{"vocab_size": 8192, "norm": "layernorm", "qk_norm": false, "parallel_block": false, "lr_head": 0.00629, "train_tokens": 453100000}
Each number is 500 + 40 x the weight over its row's rms, rounded and kept within 0 to 999. Layers, rows and columns count from 0. Numbers have three digits each. The size before them is the row's rms in percent of the matrix's.

# up: layer 4 MLP up, 1024x384, rms 0.079, rows 950-959, columns 192-287
# down: layer 4 MLP down (transposed), 1024x384, rms 0.0752, rows 950-958, columns 192-287
# gate: layer 4 MLP gate, 1024x384, rms 0.0786, rows 951-959, columns 192-287
up950 089:465432506545425458487491536496462505511568484495560476485521469498570482508499517424483468465443561517548465507600490513522481506444537512530524500553436399517447529444524526558554492417515482527479563496478474541488499496407558542547470536450562488532496480505505498476430516529507498524
down950 095:476519452484515607537511435511492420497552485447459548479481459550486573503542518528528519493548481484458514459486488423491507461479489413491572568455428642548528464534506511529453464487513445435555478563452515474438471498526489478538565419522504521524459541501546526459553536453533506482
gate951 106:434576522506488546503499510505496472471491524519544523463438597529530472569454500432475579513557495500520515547554536470564445481484499504538413457530533474517483483510494515552496575562424508511499479480577494481546532502512543570568425566498409485491550487532471536510502502468470493519
up951 103:556507456496435468458503511487458555523445483490546560474563512536506483509496461520466423502435518533485505518525465497415502424387529462553461519613528473487542415566456496528509514544617538528485491527509554498512501504549477536491519571517503456455454451438540504434428482531522551451
down951 102:515494505525472474477533571516544454459496555570531502538498426498536527485483455499420528536520445511549465536478477467467477535498441500513488478495489526497496428514464522563502551530447477452512430535571460506464555496485472457461501476448496483585450475512571585539447437482505521483
gate952 105:507430516528499525441483561510517492479480535446445528537488558518453514490447468516495553417552522494484470501436510473513408497438491524525549518483459501491504456525472491503469517496449491524447498500455482474545425456557529419525515536448450527496485482452467508486498469499477455489
up952 100:449491512556526438511548531506531485514457473574552506534482569468517496493453512407483443488570495480471458525545543411545521518535528507390541476471525489548523529535555546526466459506537486536484517538607566483508557608501470483510405485494506461444495481623477467530507462506456467542
down952 100:547492539557562521477522538507569558494534502497481509473528462555433475528435516501532571452551578476520549520464486495516541554438475512586517496492350539473499497457456498571463543522544455510546559506428451534489534521475482528462525459581576567455494501434512529515482518494490582583
gate953 099:442523459447542449462597488600489461464573464500448472498445572489537542546527429447463491500553450471534512464449448474497506502494557498498467434519537528493530515579513558508539491527484557548494475481414499467450466450539504465477527508518575483551476505463454495502506537559526527465
up953 098:536488570514454497412543525440499440495421500471513511566496404488512463513437558535557546521539528508436477477505529432518483523558455548543560442471459452539506507468483560440550528533483489478527473532500491456469551531535464454520541549534571488586460474542514524513442519496516441512
down953 104:555496547512519475462524475525503518492427472519491502496505500512471514504482537596476449513548479582502512506488527471495551520536436590495487554482528471464535542529437491427491514488525487426529569502519518513468524562513491547544528484523490454485611447549516482541449442489479479514
gate954 098:499512473444508520556486546541443494536480523526495576486479570485522536501531463487488493547421504477572433525478480463475509515455503524446455479510523490430497439441491519453520477455489533423457448445453543493408561484473412476511511503466482519532494549498520513493497493587500550465
up954 098:511543469442534509545514471500466584589411478519557475552471513492407555502519499443424482505466524503454516433459433516485508531503459466523456588581440556437502482500527498496509461537464491519547480494514511523480506527485484488540604530491510542504541470512435528485504481485531516548
down954 104:535494533517487539494532473438486494521480476489541481495513477483403585456531576518479542534528505537599515475509468518490422481489513495482525520523559478517538460573566532531508556494458506543496567587518499472516477513505504550537433463507504470569499541507479577436530461472566377496
gate955 104:557544564551562476493486485500571515512478516478500543482446523470480538533498426477451476554511480476417526490500525486559422486470489468522497484498560496521513529537479416492544501482489481469597539517546490546501563449592439480522542566567544499475515455469514491499523559576482520496
up955 098:468479492494465495463496451496497410412521475465470487541466559500546488471506480490509557484508492517525523466502433498475430455387426486437496494474481551442514443530528522441450467479534582502522528529550580502435486480483455479503407511463543494442502527529518536504535455506462442537
down955 100:524549526497491549516482514458467529540496560542502447487528496510580580507485473533507535469485461612549491546498471509464464516516539516544533445547478520530454536511525431510509484476495511493441519558454453541496440394478494561480562523546470471471452496527458461464496501485488562429
gate956 097:546503474572593470503488582551530517465553505521500475509524495440484569476460494604469481445562509463623480496500508495480511528486490502480484507555488504496574497522511545563475427510469459503484504469499554563424516510552514576540476492513491505484511423541466497437526450562530436508
up956 095:474554492549530555478494531475518513494432467530483439521505460509487546529462507452526570512527535509495511479517532428434525582449478532532551497542487477474536589530529572493534528411435504535496521556545545516454457506555494519527503489587365541417520500457475446493463507569488547502
down956 099:510454508513486399489546527558429479524501537476507453493530548505531446481478505545491456507437470462477555489457493548486510501450494408506473535563576507522518458492563468494529479570521506450513434476495509526488538483526509511474511489477506547512546532518532485473452421525453403548
gate957 091:508535544555521497515548529529573521428511467445545493600435476500524443483494553537485423486471526490471508537494502500497478498540512525541504540492467483427574581486510518462544460536504598511490482488502589433455490527438399477532500543533424486548526506476547430481496449531448559475
up957 093:505561519427460504557464488456507520599500488528427565491598494467478575457542442466428502495446473472519492556525468429470542516486446508458487492507522517510488481456446442475520538548475388494490493549457424492454501507512468554455530514459533501495465551478496544500505591537536492521
down957 078:533520472524470494492570503526559448435487488490532426497499472573529409480452463467516436515495520566565529464512517495518515473475473558513451492466524491426549538489492510512594490464438564483446503496505516480497474481483435505527466479543424466548469443464483520420510496487435554511
gate958 093:513496489518503493491554533488517513530526484454499523527473447481477409488501536545469500469475553472522586502531482462529506486444426472552496493532540534547558486486499465493514473528521481444520520491486497490447544513532492489411456565553547498454486460611601521475530473559512498539
up958 092:472537512518510478461494447458478547454454533446501497516473453473474469557496536472543489525500490531552570509547565484493515524457441509505503487552616463512481495484494466544462544534405467480531508472469501558509505518501517515502488497481529510501479616528473496452422490490469452484
down958 095:502459510556476486482526487532548528523504523462467486571503409437532490505395440493451481502509417490512554545479492513534544508513467568573565542548475467513487498468452466512571464484513502454575464478568465426556539552537496564525502502474494480557534508475518478489506543457574516541
gate959 092:523511547428500527513551446456496467412556458427452480470530453496487479523462474471522541429496497551510522516518542477454544511435426502468457525472459417501559539548491491552401484543416502571460563495476480533541551547520482444502497488551491542567527561406527525463506519537547494543
up959 096:491506490472485523426501478432517476473524594452583530565466544532488474486499524495521452513528483459479474516547472434524505546486494490491562529483461590436491474472515433545546450520494603510489510487479553453505533440477473477448494537542392439492471485505474487474406482524493486547